{"d_mlp": 448, "activation": "geglu", "attn_scale": 0.125, "init_std_down": 0.0802, "optimizer": "soap_variant", "weight_decay": 0.0, "lr_head": 0.00786, "decay_shape": "sqrt", "final_lr_fraction": 0.0, "batch_tokens": [32768, 65536, 131072, 262144], "dataset": "wikipedia_en"}
Each number is 50 + 10 x the weight over its row's rms, rounded and kept within 0 to 99. Layers, rows and columns count from 0. The size before them is the row's rms in percent of the matrix's.

# k: layer 9 attention key, 128x128, rms 0.0559, rows 54-63, columns 0-63
# q: layer 9 attention query, 128x128, rms 0.0558, rows 55-63, columns 0-63
# v: layer 9 attention value, 128x128, rms 0.0562, rows 0-42, columns 0-63
# o: layer 9 attention output (transposed), 128x128, rms 0.07, rows 0-42, columns 0-63
k54 089:48 49 65 48 57 45 45 61 41 65 56 36 43 52 49 55 42 45 39 42 38 60 45 51 52 54 56 53 52 66 45 39 46 36 53 62 55 48 57 46 31 34 45 56 54 35 33 47 55 45 43 45 59 43 40 29 43 50 53 43 32 57 49 51
q55 079:54 54 40 32 57 38 52 53 35 50 60 49 55 43 60 32 44 49 48 36 61 57 34 54 39 33 63 46 56 30 66 56 40 52 57 52 51 51 57 34 62 59 56 48 52 44 49 55 42 51 46 60 56 45 49 44 56 44 45 45 35 53 59 48
k55 078:54 62 44 35 57 51 58 56 61 38 45 48 51 63 47 45 51 58 35 32 56 46 33 50 48 45 57 43 32 58 70 37 52 33 56 53 31 41 57 50 27 49 53 42 27 50 61 52 49 49 50 35 58 63 50 58 56 44 62 67 73 28 23 52
q56 084:19 75 51 46 63 57 46 58 57 64 38 21 58 49 44 54 40 58 57 66 54 40 61 50 46 49 47 41 38 56 64 48 35 54 58 64 47 61 51 48 53 33 45 49 61 48 60 49 54 57 52 53 47 60 46 64 58 55 29 49 45 55 52 45
k56 077:46 47 55 75 48 53 53 65 52 46 47 66 32 48 38 51 62 55 37 56 51 50 54 40 41 54 35 60 30 58 52 49 41 67 50 48 52 45 55 48 24 44 34 58 54 47 48 39 49 54 54 50 51 45 37 33 47 60 52 63 43 68 54 54
q57 097:48 46 63 60 59 41 46 49 50 52 61 67 37 49 53 38 43 50 34 38 38 44 49 59 43 52 62 58 33 58 49 52 51 38 60 47 55 78 52 40 45 50 64 45 42 55 52 54 31 58 65 53 45 50 40 35 49 55 58 46 60 43 54 69
k57 094:48 22 32 60 53 42 46 55 58 53 38 47 49 64 48 42 49 38 46 39 51 55 56 47 46 42 53 52 44 53 49 62 53 54 33 23 31 45 64 37 52 55 53 37 43 44 65 45 51 40 55 60 41 59 55 51 40 52 50 36 85 49 32 48
q58 078:29 54 56 51 63 29 44 57 50 39 57 63 50 50 76 51 38 45 68 50 76 58 54 59 56 53 47 36 57 47 47 49 46 58 39 42 32 50 58 49 48 61 47 45 64 47 54 58 47 36 52 29 52 42 56 65 64 53 38 36 52 41 43 45
k58 078:31 64 59 49 64 54 52 40 49 61 58 46 60 56 53 59 43 62 54 56 52 26 43 45 54 71 63 48 49 36 64 41 48 62 43 46 47 50 47 35 79 50 40 46 61 56 60 51 44 48 54 60 66 67 53 47 42 47 37 53 55 50 32 46
q59 083:69 46 58 65 40 54 50 42 38 45 44 56 46 59 49 49 62 53 39 34 39 55 72 57 46 45 37 58 46 49 39 47 75 57 41 51 52 53 74 53 40 44 51 70 37 42 60 40 43 63 59 59 62 40 40 47 54 64 64 56 47 69 40 53
k59 078:50 63 56 56 51 31 29 48 51 60 52 50 50 56 74 36 61 39 48 49 51 57 70 60 73 37 41 39 73 48 66 44 67 36 39 44 47 70 60 55 58 67 50 64 41 51 60 34 36 47 55 42 47 45 57 40 69 64 47 55 64 45 57 36
q60 087:50 51 63 48 57 52 52 73 67 68 53 54 60 54 77 37 33 51 45 45 68 50 43 50 44 42 66 44 37 41 60 45 55 49 63 44 56 60 57 48 42 57 59 57 67 57 47 41 47 48 51 43 72 42 56 75 47 60 41 38 47 44 47 51
k60 087:56 57 42 52 55 45 50 50 69 55 47 55 47 51 61 39 52 57 35 48 55 53 32 58 45 60 51 51 49 52 69 39 60 28 57 59 56 60 53 42 38 26 57 68 67 23 55 44 54 44 63 47 61 45 57 63 53 66 42 54 55 43 34 48
q61 098:54 54 47 55 64 50 59 46 58 40 54 43 34 41 46 47 73 58 21 44 41 58 58 62 56 47 34 48 50 56 52 37 54 65 51 42 44 48 57 49 51 40 60 31 53 45 46 57 48 61 50 46 68 53 44 51 55 72 58 49 76 57 46 69
k61 097:34 54 37 67 59 39 55 53 54 65 51 49 58 41 53 43 50 53 39 49 24 58 42 44 46 34 53 37 65 70 49 46 48 39 33 46 38 55 45 56 39 54 53 53 48 49 50 44 28 41 38 40 55 47 41 60 52 64 41 52 50 49 47 51
q62 085:44 55 39 60 35 42 48 43 44 46 36 75 37 29 41 51 38 49 43 50 49 36 42 58 61 67 47 62 16 56 53 61 39 47 48 56 55 47 46 55 52 57 57 65 51 58 61 52 49 48 62 54 48 54 51 28 47 47 69 35 43 36 54 52
k62 088:46 50 28 53 44 38 47 57 47 40 57 59 42 53 34 42 46 39 55 42 60 56 51 52 64 52 53 49 42 52 50 61 41 59 40 37 53 49 37 38 41 61 38 56 47 57 40 57 50 52 60 57 43 45 58 38 57 43 43 35 53 60 42 49
q63 091:28 35 51 54 40 66 42 46 48 70 40 51 66 67 50 57 43 60 69 50 50 54 48 56 40 36 52 53 68 44 56 46 56 54 70 48 43 47 51 53 45 61 30 51 36 65 43 78 56 40 62 61 49 72 47 55 57 43 47 54 53 46 57 51
k63 085:57 47 43 55 52 60 49 55 47 58 48 65 57 45 63 49 46 53 63 52 55 58 51 45 34 30 33 55 50 38 57 35 52 55 60 62 39 47 57 60 61 46 52 45 62 76 44 40 70 57 56 60 43 47 50 33 57 36 56 78 52 56 42 63
v0 092:50 44 51 53 55 46 46 47 51 34 50 30 58 41 50 47 62 55 49 36 46 58 47 30 54 56 55 57 49 49 40 48 44 25 53 57 35 41 60 38 37 42 42 53 55 54 63 54 55 35 45 56 62 47 36 64 58 54 51 39 41 41 44 54
o0 095:57 57 56 39 42 47 31 71 53 71 60 40 49 68 45 61 29 49 36 70 67 33 39 47 61 59 44 51 61 51 68 65 60 58 48 45 60 52 40 50 69 70 50 70 49 57 38 42 49 59 50 46 40 40 47 33 32 53 33 58 48 61 48 45
v1 098:43 40 52 53 47 36 58 63 61 53 43 68 39 48 47 34 56 58 54 46 44 46 68 60 46 56 51 45 58 53 47 33 48 45 47 58 52 63 48 62 66 47 55 60 60 35 54 21 51 54 42 70 47 47 51 29 70 70 43 56 58 44 67 48
o1 101:54 74 67 44 56 56 54 33 49 52 63 55 56 47 41 61 36 54 57 57 54 60 35 32 45 63 46 61 31 43 68 51 37 39 54 59 42 45 49 50 55 49 43 40 35 64 51 76 58 70 62 40 37 49 44 48 31 38 39 46 40 42 37 50
v2 092:49 52 45 50 53 46 44 54 55 45 36 50 57 49 55 42 51 52 45 29 48 53 47 50 30 49 54 38 59 50 55 43 43 55 53 46 48 50 58 52 39 69 52 57 63 39 42 41 66 29 58 30 43 52 36 45 33 57 32 45 64 55 52 53
o2 091:34 51 58 50 45 72 54 62 58 50 50 43 65 35 48 41 67 47 65 52 55 47 54 41 56 45 49 52 50 52 62 39 56 61 52 52 56 48 47 51 39 37 37 62 59 51 49 72 47 64 53 53 52 45 53 45 54 64 82 46 38 52 55 44
v3 096:52 68 62 49 50 51 56 54 54 60 60 24 45 41 42 56 53 53 57 44 48 35 46 46 47 46 63 60 46 54 40 55 56 57 42 43 48 39 37 38 65 45 37 50 43 65 43 48 42 51 58 52 49 48 42 63 35 37 47 38 27 58 45 46
o3 100:52 50 43 46 58 60 36 53 46 50 47 49 55 52 50 54 48 48 45 60 46 42 55 47 59 58 54 54 50 42 41 39 42 36 71 48 50 58 68 50 51 49 57 59 52 64 55 48 44 47 54 47 55 58 51 45 63 41 38 73 63 42 60 49
v4 100:35 53 60 42 42 47 55 61 55 59 30 54 52 50 55 50 66 59 64 44 56 37 45 33 56 46 32 42 57 59 45 50 37 45 57 40 47 37 61 60 64 46 48 48 59 48 51 49 64 57 48 63 44 33 61 51 62 46 30 46 41 37 31 53
o4 108:59 53 50 54 64 47 58 49 31 45 59 68 44 49 53 37 29 40 49 52 33 74 61 53 40 47 65 48 36 33 52 47 58 58 53 83 58 42 42 47 39 52 51 45 50 54 64 42 40 54 41 59 51 57 51 44 40 48 65 43 56 71 53 53
v5 094:55 58 61 47 63 37 58 50 47 56 59 42 37 47 64 44 42 39 50 45 51 53 57 46 27 41 42 40 66 52 48 51 38 58 64 60 59 46 38 50 34 30 63 37 49 50 35 57 45 34 49 45 47 55 54 59 55 70 53 58 52 56 51 54
o5 104:43 62 54 50 51 37 46 52 50 54 42 50 61 49 69 39 48 56 65 43 21 46 40 45 49 43 51 28 56 61 35 41 69 48 47 37 55 67 56 34 71 58 74 57 38 45 57 47 53 45 73 48 40 49 51 46 47 50 53 53 59 44 56 43
v6 078:57 46 59 38 55 55 62 46 56 38 46 38 38 32 61 57 43 57 54 53 36 35 62 56 34 53 68 36 57 38 54 56 48 70 54 52 54 48 41 53 64 52 45 29 53 49 39 35 33 48 55 64 44 44 51 48 44 44 64 43 52 56 41 41
o6 093:39 53 64 41 51 53 49 49 55 56 47 51 47 65 55 47 57 59 56 42 37 52 54 59 51 24 43 45 56 70 27 37 45 63 45 59 53 55 64 51 59 30 44 59 33 66 60 51 46 52 62 28 42 64 40 51 59 41 42 61 42 55 54 63
v7 107:45 40 51 51 51 45 34 50 42 39 47 63 50 73 70 46 51 55 48 54 50 58 51 53 47 43 35 46 48 31 44 59 35 41 57 54 47 68 45 59 46 49 57 56 60 50 42 60 44 45 50 46 58 41 54 41 38 50 42 66 60 33 73 70
o7 114:58 51 49 41 60 37 53 45 56 69 50 46 46 39 54 50 59 62 45 62 44 53 42 42 48 45 50 55 43 55 57 57 52 49 43 40 50 43 50 54 59 66 56 37 45 40 60 38 56 66 52 55 46 46 59 53 49 48 49 34 58 58 38 39
v8 108:50 50 41 58 60 72 40 52 80 47 67 53 63 65 44 58 39 52 39 46 42 53 46 61 47 62 58 50 67 52 47 35 49 48 48 46 60 52 38 64 54 59 53 64 54 48 58 48 40 60 53 37 51 67 34 50 40 37 49 76 44 56 52 45
o8 115:52 35 68 42 39 27 56 67 46 53 54 47 46 55 25 58 73 38 66 55 62 52 34 34 46 55 64 50 33 46 54 65 34 37 42 43 53 71 59 45 39 38 54 43 63 47 49 46 48 39 42 40 52 36 50 57 63 49 29 42 44 52 48 54
v9 095:60 68 52 42 56 66 45 59 55 52 53 40 53 36 52 47 44 53 56 47 41 52 32 54 64 44 45 52 50 41 38 61 45 52 48 64 54 65 26 50 48 46 62 46 43 54 47 61 38 68 34 60 53 40 69 49 44 44 71 40 37 53 42 48
o9 105:58 37 64 44 42 26 49 48 60 65 42 52 40 55 45 39 57 43 60 67 45 49 63 62 46 48 53 41 42 52 69 59 49 37 64 41 45 48 60 54 48 37 47 57 51 54 69 45 50 35 61 59 44 51 35 54 47 54 26 51 71 52 48 62
v10 101:32 44 65 42 48 48 41 48 54 63 33 68 55 56 51 60 68 37 63 57 41 57 39 45 44 54 56 52 67 43 56 51 57 46 34 43 59 55 28 44 53 68 48 38 46 55 49 52 63 47 50 46 38 46 46 52 53 49 49 63 45 59 52 55
o10 104:62 57 47 49 48 52 59 52 44 46 60 63 53 46 49 40 40 68 29 35 40 52 41 51 57 38 56 33 37 55 40 46 53 52 71 71 40 44 36 68 71 30 44 59 57 59 38 52 33 57 55 43 53 35 53 66 59 49 58 39 51 42 43 52
v11 089:53 58 55 52 35 50 38 49 39 57 63 40 52 42 36 47 48 37 54 43 38 48 56 54 60 58 48 54 69 60 47 41 46 74 45 45 51 66 53 65 57 58 59 60 40 42 47 41 34 52 43 33 41 63 66 32 61 46 51 26 53 48 44 48
o11 091:62 60 43 49 60 72 54 52 63 59 33 41 43 49 52 51 49 38 57 62 53 54 74 60 45 43 54 39 35 54 49 44 55 38 61 47 42 43 77 52 43 47 51 60 60 60 52 64 51 39 59 53 53 59 47 67 46 58 82 54 56 49 48 39
v12 105:56 56 55 50 63 55 45 50 57 55 39 63 38 57 47 48 54 69 38 56 57 56 63 49 44 62 34 50 59 46 58 47 59 41 49 48 74 46 38 42 56 57 56 49 57 46 41 55 62 59 55 22 62 56 53 53 30 36 57 63 63 48 59 39
o12 112:39 47 47 54 29 47 63 44 42 44 59 34 54 39 38 37 77 11 60 41 58 41 33 47 40 54 45 54 43 54 49 54 47 69 47 37 30 53 42 49 59 60 45 47 48 40 54 46 38 54 48 61 41 30 38 63 61 50 51 44 56 63 37 47
v13 092:41 50 44 32 41 49 51 24 47 56 52 48 55 44 46 41 42 56 76 49 51 40 46 54 55 43 70 41 52 57 57 30 41 54 69 49 50 63 54 33 53 51 54 50 45 67 54 57 48 70 60 64 56 44 49 50 51 36 60 47 56 61 63 51
o13 101:47 72 45 54 46 36 50 70 61 54 45 21 58 48 55 58 39 44 50 49 51 29 63 45 34 53 47 67 46 48 31 57 35 56 51 52 37 46 50 44 60 52 62 56 54 54 63 60 58 32 48 56 40 62 28 36 38 45 42 43 53 59 60 53
v14 093:42 51 52 51 33 47 42 49 48 29 47 44 44 60 46 60 57 56 45 49 58 52 40 53 72 61 44 60 29 47 48 38 49 32 60 51 35 56 46 44 48 46 42 30 41 53 46 46 63 46 34 61 53 38 51 42 60 65 52 29 51 47 60 70
o14 102:62 55 38 62 72 63 49 49 52 53 60 62 41 50 46 51 24 55 36 55 60 41 47 31 46 41 43 50 56 42 52 43 45 55 48 42 58 46 53 49 48 66 55 67 69 47 62 42 48 62 42 35 70 67 53 44 39 39 37 65 45 49 38 49
v15 091:30 54 44 41 61 41 56 51 58 51 55 53 39 42 50 65 41 51 63 43 49 50 57 35 55 63 58 55 64 56 61 60 61 54 53 37 57 48 44 51 82 34 41 59 56 45 31 57 72 41 39 50 44 43 48 37 45 53 47 48 42 55 45 46
o15 098:59 56 70 53 51 57 42 45 35 66 49 65 59 59 34 42 51 49 53 44 47 42 33 54 52 60 35 56 42 29 41 53 35 58 63 57 53 46 58 45 37 55 44 56 51 60 47 38 27 57 43 62 68 54 46 51 61 41 75 31 59 58 51 55
v16 095:50 38 55 62 50 53 51 45 48 57 56 56 62 52 32 55 58 39 66 52 37 62 61 58 47 59 43 57 56 36 50 51 54 50 47 39 39 38 35 48 57 50 37 50 63 54 54 34 59 44 55 50 56 47 55 49 65 66 57 52 29 61 59 51
o16 102:48 46 50 33 54 50 45 48 36 39 49 33 56 52 44 52 34 69 32 44 54 41 27 45 45 60 51 69 61 52 67 54 58 56 57 51 63 64 57 63 59 37 44 41 42 62 48 56 48 51 47 50 44 43 25 50 48 41 44 47 54 44 51 38
v17 094:49 35 61 60 63 52 50 49 54 54 43 49 45 44 42 38 41 64 48 37 47 32 46 67 35 54 53 47 34 57 39 33 58 44 52 56 46 58 62 53 43 51 61 48 34 48 67 58 41 46 56 57 43 39 43 42 57 53 34 38 56 58 52 62
o17 109:36 70 28 41 57 49 48 56 50 46 70 65 44 46 65 37 43 50 69 67 72 53 51 33 60 54 60 58 67 42 44 55 26 45 44 44 40 29 34 52 55 52 49 58 55 60 42 67 56 45 53 40 46 47 48 49 36 47 57 47 57 37 59 39
v18 091:51 49 45 47 32 59 46 56 51 39 38 55 59 48 46 38 60 28 49 51 36 60 69 41 57 58 54 41 50 36 56 32 38 65 55 53 74 42 41 58 33 59 69 54 26 60 63 54 39 37 35 46 45 36 43 52 47 56 50 40 50 72 44 32
o18 103:39 47 52 46 73 60 56 55 57 53 51 53 52 61 46 52 51 66 65 50 54 51 38 71 31 37 54 51 59 65 56 54 64 45 58 51 21 50 62 40 64 43 32 40 63 57 49 59 66 52 62 67 51 60 47 54 61 37 49 59 38 38 44 75
v19 102:46 57 60 35 29 46 43 51 53 49 51 34 51 43 37 57 57 34 30 74 74 62 36 52 50 49 60 55 59 41 61 49 42 51 47 61 37 54 56 38 39 40 47 63 47 56 68 49 64 31 69 63 49 55 43 40 52 60 54 60 41 57 66 51
o19 108:65 47 42 61 62 60 44 61 60 41 54 67 52 54 56 51 39 71 42 41 42 49 59 38 50 63 53 76 36 58 33 60 44 46 48 38 60 50 64 44 48 62 56 68 56 57 31 51 61 43 56 55 56 53 41 41 57 60 34 55 52 36 52 56
v20 087:36 62 38 42 33 56 51 52 66 49 46 34 47 58 52 55 54 26 54 52 54 74 67 47 56 52 51 62 45 53 73 38 48 45 51 45 55 38 44 57 55 54 44 56 46 55 37 41 40 54 63 51 38 67 38 47 36 58 46 54 51 48 46 36
o20 090:56 45 74 57 50 61 40 57 37 48 47 53 66 42 33 48 54 58 45 52 41 44 53 45 27 47 58 54 65 32 46 62 38 46 49 53 49 54 62 36 44 48 51 32 52 57 54 54 41 32 42 57 55 54 48 52 55 59 47 77 45 56 46 62
v21 103:26 28 43 64 49 46 46 43 70 59 46 50 42 52 49 68 66 50 47 48 62 57 42 53 54 42 57 45 57 52 66 48 28 24 48 72 40 46 51 60 53 49 53 63 39 51 63 38 59 48 58 44 50 31 41 42 58 60 32 71 52 61 61 65
o21 112:55 62 52 32 37 51 59 50 43 47 55 50 39 44 55 40 33 47 46 44 56 49 37 41 55 55 67 60 18 39 56 37 52 50 66 37 44 54 42 50 32 56 59 43 43 44 59 68 47 65 48 44 54 51 54 58 39 49 36 37 41 48 58 49
v22 101:52 49 49 43 51 57 40 57 48 48 36 26 49 69 40 47 55 48 53 67 52 39 64 45 53 48 47 48 58 48 55 39 53 52 55 60 53 49 59 45 31 69 59 44 52 52 81 48 60 50 32 50 52 64 45 38 53 36 50 50 53 38 72 42
o22 107:55 67 27 59 48 56 50 46 63 40 48 62 62 39 61 38 56 54 58 58 59 60 35 45 49 64 40 54 32 53 58 50 49 57 57 43 53 54 40 43 51 45 46 64 57 37 41 50 58 42 50 44 44 36 49 60 43 65 46 60 45 52 33 66
v23 089:47 25 53 57 40 30 64 53 47 45 58 57 55 36 54 76 43 38 60 51 50 55 57 54 44 54 39 56 41 48 36 45 57 54 43 50 37 57 46 30 56 60 51 49 44 42 53 26 44 58 63 41 40 46 55 56 46 54 61 38 58 30 42 42
o23 095:54 65 68 52 63 56 46 49 38 39 45 59 52 52 62 41 61 54 30 43 42 55 56 49 58 55 51 39 62 57 52 36 65 45 41 72 53 39 61 69 42 50 53 50 48 50 41 65 57 47 47 54 55 46 57 48 71 40 56 51 40 50 40 61
v24 097:39 64 62 48 61 55 52 54 72 55 75 54 54 49 42 31 41 63 43 46 54 37 47 44 78 67 43 41 69 55 60 49 48 62 53 58 50 41 40 62 53 49 42 55 47 54 38 45 65 49 53 47 60 47 42 37 56 47 67 48 33 64 41 39
o24 112:59 53 49 40 56 38 51 38 48 58 37 50 43 50 34 52 57 25 73 57 27 44 59 31 39 42 54 65 39 42 30 44 45 62 36 45 67 53 54 59 45 55 44 41 42 61 37 48 39 57 55 49 33 67 49 55 51 40 55 53 64 39 51 42
v25 097:40 50 47 37 42 35 45 49 47 52 50 43 53 50 38 61 48 46 47 58 42 53 48 53 44 44 61 72 52 37 49 64 35 44 36 62 35 41 48 64 48 50 16 56 49 62 67 39 58 55 45 63 56 45 41 75 41 55 44 55 47 49 63 61
o25 107:58 54 69 56 53 66 49 58 56 65 59 44 60 55 43 45 44 50 32 69 65 39 39 42 59 42 50 53 56 33 45 52 67 59 53 45 74 61 66 51 58 44 55 44 59 65 33 34 34 35 55 45 42 45 49 39 56 36 41 43 39 43 48 41
v26 088:53 54 29 47 50 50 53 42 65 66 39 44 49 44 47 55 39 53 49 55 37 52 46 60 45 44 60 70 36 51 43 45 35 68 39 40 55 56 30 60 61 48 57 39 59 42 44 59 23 53 52 46 49 58 70 59 69 49 46 33 51 30 48 46
o26 100:61 46 63 63 51 56 43 43 42 52 56 46 38 69 50 46 46 32 41 53 43 59 65 62 50 32 45 42 61 47 46 49 69 48 62 35 36 37 78 59 37 39 38 53 42 59 41 40 68 45 35 59 66 51 57 60 45 41 49 51 52 43 38 57
v27 094:63 43 62 56 32 38 42 43 57 65 46 39 49 50 39 51 48 49 54 42 60 40 57 44 61 59 50 59 62 48 49 44 57 57 64 62 41 60 72 43 59 46 37 67 49 35 59 50 59 55 39 52 65 61 70 41 48 38 76 57 47 50 52 37
o27 102:59 69 34 45 45 64 56 56 56 25 51 48 36 51 51 59 55 40 39 57 46 65 29 56 56 59 48 63 42 56 61 36 49 53 23 30 62 62 41 63 52 65 58 56 38 76 46 48 56 50 56 54 46 42 24 53 62 35 43 55 55 48 59 52
v28 093:45 41 53 45 34 49 48 45 29 40 40 30 53 45 42 57 59 32 67 49 54 47 53 42 62 81 33 46 51 59 50 65 43 44 49 39 51 43 51 26 53 50 44 62 63 43 56 43 56 43 58 51 46 57 61 63 69 27 35 39 49 35 42 56
o28 100:55 61 58 63 56 48 30 44 47 50 47 69 52 52 57 55 34 65 33 57 44 49 50 54 58 37 50 51 53 54 54 57 69 59 55 79 57 48 45 62 33 60 53 46 49 53 43 53 34 45 38 43 57 44 50 48 40 60 76 50 46 63 55 41
v29 093:47 69 38 63 66 50 39 56 46 37 48 62 46 57 46 71 59 63 42 55 56 71 39 64 72 51 48 53 43 64 58 72 52 37 70 57 34 51 65 63 36 62 38 50 51 47 57 55 53 37 66 49 65 42 55 51 42 56 42 53 41 50 60 49
o29 100:44 28 56 59 32 41 51 46 54 57 52 42 48 42 37 40 55 42 36 40 46 43 50 56 29 53 56 28 68 45 53 42 48 47 48 29 54 37 58 35 43 46 58 54 55 51 33 50 50 57 45 55 61 39 44 55 67 48 59 43 51 43 61 42
v30 086:51 45 38 72 61 32 62 48 61 32 38 58 46 63 46 69 57 39 61 54 39 40 51 50 60 58 44 64 66 47 52 49 56 38 59 62 62 45 62 58 49 62 31 52 43 48 64 29 54 68 42 59 31 49 45 38 66 42 40 44 56 42 52 57
o30 103:44 59 51 36 46 58 48 37 47 36 69 37 56 45 44 49 58 57 41 45 78 78 34 56 39 55 43 45 36 47 45 42 59 47 63 59 64 43 55 51 41 42 49 41 73 50 47 48 52 45 55 52 57 46 43 68 45 37 43 51 40 48 45 57
v31 092:59 55 44 53 53 52 53 46 35 37 40 54 42 49 50 61 61 45 64 36 37 51 67 57 64 51 47 76 47 49 41 41 49 56 48 37 32 51 59 30 49 46 44 53 54 47 50 51 33 56 38 49 62 56 61 59 37 63 41 45 43 29 48 56
o31 104:50 37 33 58 38 61 44 37 53 45 40 34 40 52 53 54 47 48 33 53 56 50 51 61 52 40 41 35 59 58 72 42 63 59 60 51 58 62 59 48 55 47 38 54 72 39 53 60 65 51 27 67 52 45 41 38 48 37 60 59 58 63 46 52
v32 088:53 29 64 63 67 37 42 56 51 49 59 61 55 59 43 57 54 60 48 40 43 42 71 58 53 46 55 40 43 44 56 57 48 41 44 45 50 54 42 55 50 48 50 55 48 42 47 51 53 52 55 42 67 59 48 33 62 58 47 47 56 40 50 55
o32 092:51 62 53 44 43 42 62 40 53 49 45 54 45 71 58 52 54 62 44 51 63 49 29 36 52 64 49 58 39 54 59 45 42 50 43 42 38 53 50 55 52 46 39 37 52 54 46 59 50 57 63 49 43 44 55 64 57 33 47 56 35 59 44 51
v33 077:61 50 59 51 54 64 33 44 44 56 58 51 46 48 48 59 38 29 40 51 44 40 51 35 73 35 44 42 49 59 66 45 39 52 43 55 37 49 59 55 48 66 49 53 46 60 77 36 61 51 35 58 51 71 37 53 54 55 47 63 60 60 67 38
o33 090:51 59 40 47 58 50 65 42 59 40 55 36 43 62 57 36 52 56 35 49 50 41 47 50 54 65 69 64 54 41 42 57 59 40 58 42 51 49 39 45 41 47 76 47 56 37 56 57 53 61 62 64 48 46 54 45 48 64 34 48 42 46 43 53
v34 086:48 51 62 67 48 32 57 39 46 41 67 53 53 52 51 39 61 48 60 58 35 53 52 54 55 46 54 47 51 43 32 43 46 42 57 59 62 58 46 42 62 41 36 42 53 53 44 54 54 43 37 53 40 53 30 50 51 46 36 64 62 63 56 52
o34 092:53 50 54 45 43 52 55 41 50 60 44 57 50 43 67 67 45 47 67 46 73 53 36 49 50 58 47 52 50 59 51 61 53 39 47 57 56 58 57 56 41 60 71 48 52 49 48 50 41 46 56 49 58 53 52 40 54 48 50 27 32 40 66 49
v35 098:52 53 47 73 51 51 59 50 66 44 31 45 50 62 65 38 58 50 38 57 38 66 58 31 48 50 45 45 52 36 57 58 29 35 47 35 46 24 59 48 45 45 58 53 56 53 55 40 44 53 41 41 27 45 58 50 38 34 37 78 57 26 37 45
o35 112:34 47 45 52 54 54 43 53 50 48 54 57 34 44 28 46 48 52 55 47 64 54 36 63 59 59 46 49 54 64 53 65 71 42 55 41 50 53 51 58 50 53 36 33 54 29 49 55 43 53 35 48 55 36 49 49 56 68 58 47 50 72 55 52
v36 092:42 45 39 45 45 60 60 54 57 73 33 57 63 38 54 53 42 37 55 54 37 55 50 50 34 54 38 34 50 50 46 33 51 58 58 50 49 39 38 48 47 62 66 46 44 36 35 47 40 66 47 71 49 58 54 50 50 17 64 46 48 49 56 38
o36 099:62 45 65 53 47 53 48 34 58 37 68 55 38 67 43 51 58 58 53 55 47 51 60 65 50 48 65 47 35 53 43 57 47 55 49 58 25 44 46 50 53 46 37 60 34 56 71 48 39 42 44 56 49 48 49 63 50 58 51 49 62 57 41 66
v37 098:38 55 56 55 45 50 32 57 53 44 34 61 57 50 54 46 55 29 44 63 41 49 47 48 25 56 49 47 60 61 51 44 50 62 46 55 62 51 56 39 57 47 52 45 40 47 75 41 39 63 41 62 51 42 43 41 51 29 62 32 42 57 59 53
o37 099:54 38 44 43 59 55 47 49 36 52 58 46 61 41 46 26 40 55 68 36 63 49 45 58 45 54 42 45 39 35 55 50 51 56 61 69 32 36 32 43 57 40 38 56 84 51 45 46 62 52 48 45 54 45 47 59 33 42 52 46 50 29 40 55
v38 109:55 41 48 35 56 68 58 63 49 55 57 52 41 51 57 59 43 41 32 43 34 36 49 59 59 56 43 56 44 35 64 65 65 51 62 48 58 51 38 43 54 49 70 34 31 58 50 54 35 56 56 66 66 61 58 63 44 30 62 49 59 49 42 43
o38 111:56 57 61 54 52 33 58 37 55 52 34 50 48 60 49 50 58 54 51 55 51 55 72 57 41 43 75 39 56 58 19 41 31 47 57 39 37 48 68 51 48 58 52 59 65 46 57 43 41 42 54 56 47 36 57 49 55 49 52 48 49 56 53 60
v39 095:48 62 53 55 39 63 41 60 52 62 39 67 34 41 77 62 51 53 62 41 66 45 44 46 34 38 40 44 32 49 48 55 48 31 46 54 50 38 62 45 52 39 72 44 71 49 35 45 62 46 38 55 53 47 60 39 53 40 25 39 47 60 62 54
o39 095:47 55 35 53 58 48 55 50 42 49 57 55 51 41 56 33 42 48 50 71 50 39 53 63 64 57 39 55 59 36 46 61 26 56 59 75 52 54 45 45 47 63 55 48 35 32 77 60 54 48 53 49 55 63 50 60 38 62 67 59 60 53 40 48
v40 095:34 47 49 67 49 60 50 60 56 56 49 69 45 49 54 75 57 51 24 69 60 55 59 53 60 39 51 52 55 51 67 45 51 45 53 53 49 57 56 56 55 53 32 63 52 53 57 60 57 47 62 40 37 45 48 39 32 54 52 46 63 61 69 58
o40 098:56 39 47 48 45 47 57 50 44 53 56 38 61 55 35 41 67 39 43 40 41 47 38 56 53 63 64 46 32 36 66 56 56 54 43 43 56 58 54 39 41 47 74 46 61 60 63 44 54 56 49 50 57 37 52 60 76 59 58 58 42 53 38 48
v41 098:45 35 26 53 46 59 38 32 57 40 51 46 53 52 37 56 35 54 54 41 62 46 47 42 39 49 48 48 61 52 47 47 35 65 30 47 51 48 35 52 46 44 62 48 54 40 49 38 56 53 66 47 51 50 58 57 44 41 63 49 64 42 42 33
o41 113:39 60 65 61 43 56 51 56 34 53 55 31 61 54 55 37 79 55 62 54 29 64 64 57 57 51 59 32 45 63 50 57 69 57 61 59 64 50 49 50 47 46 54 57 35 53 38 56 29 41 65 55 49 39 36 51 61 49 53 45 42 69 56 58
v42 091:35 57 41 57 52 37 56 47 65 43 49 46 54 31 48 53 49 54 63 52 61 57 46 45 55 45 36 56 51 45 44 55 57 53 63 51 36 47 56 37 60 44 21 62 56 41 47 70 60 45 53 50 48 48 57 59 50 59 50 39 58 58 44 66
o42 099:50 54 50 58 68 56 43 41 32 64 48 49 62 74 37 58 46 45 33 58 28 52 63 58 60 67 53 64 47 53 55 49 52 58 31 47 65 53 47 54 47 57 47 52 35 49 43 28 35 49 33 62 54 51 47 56 36 50 63 50 55 41 53 36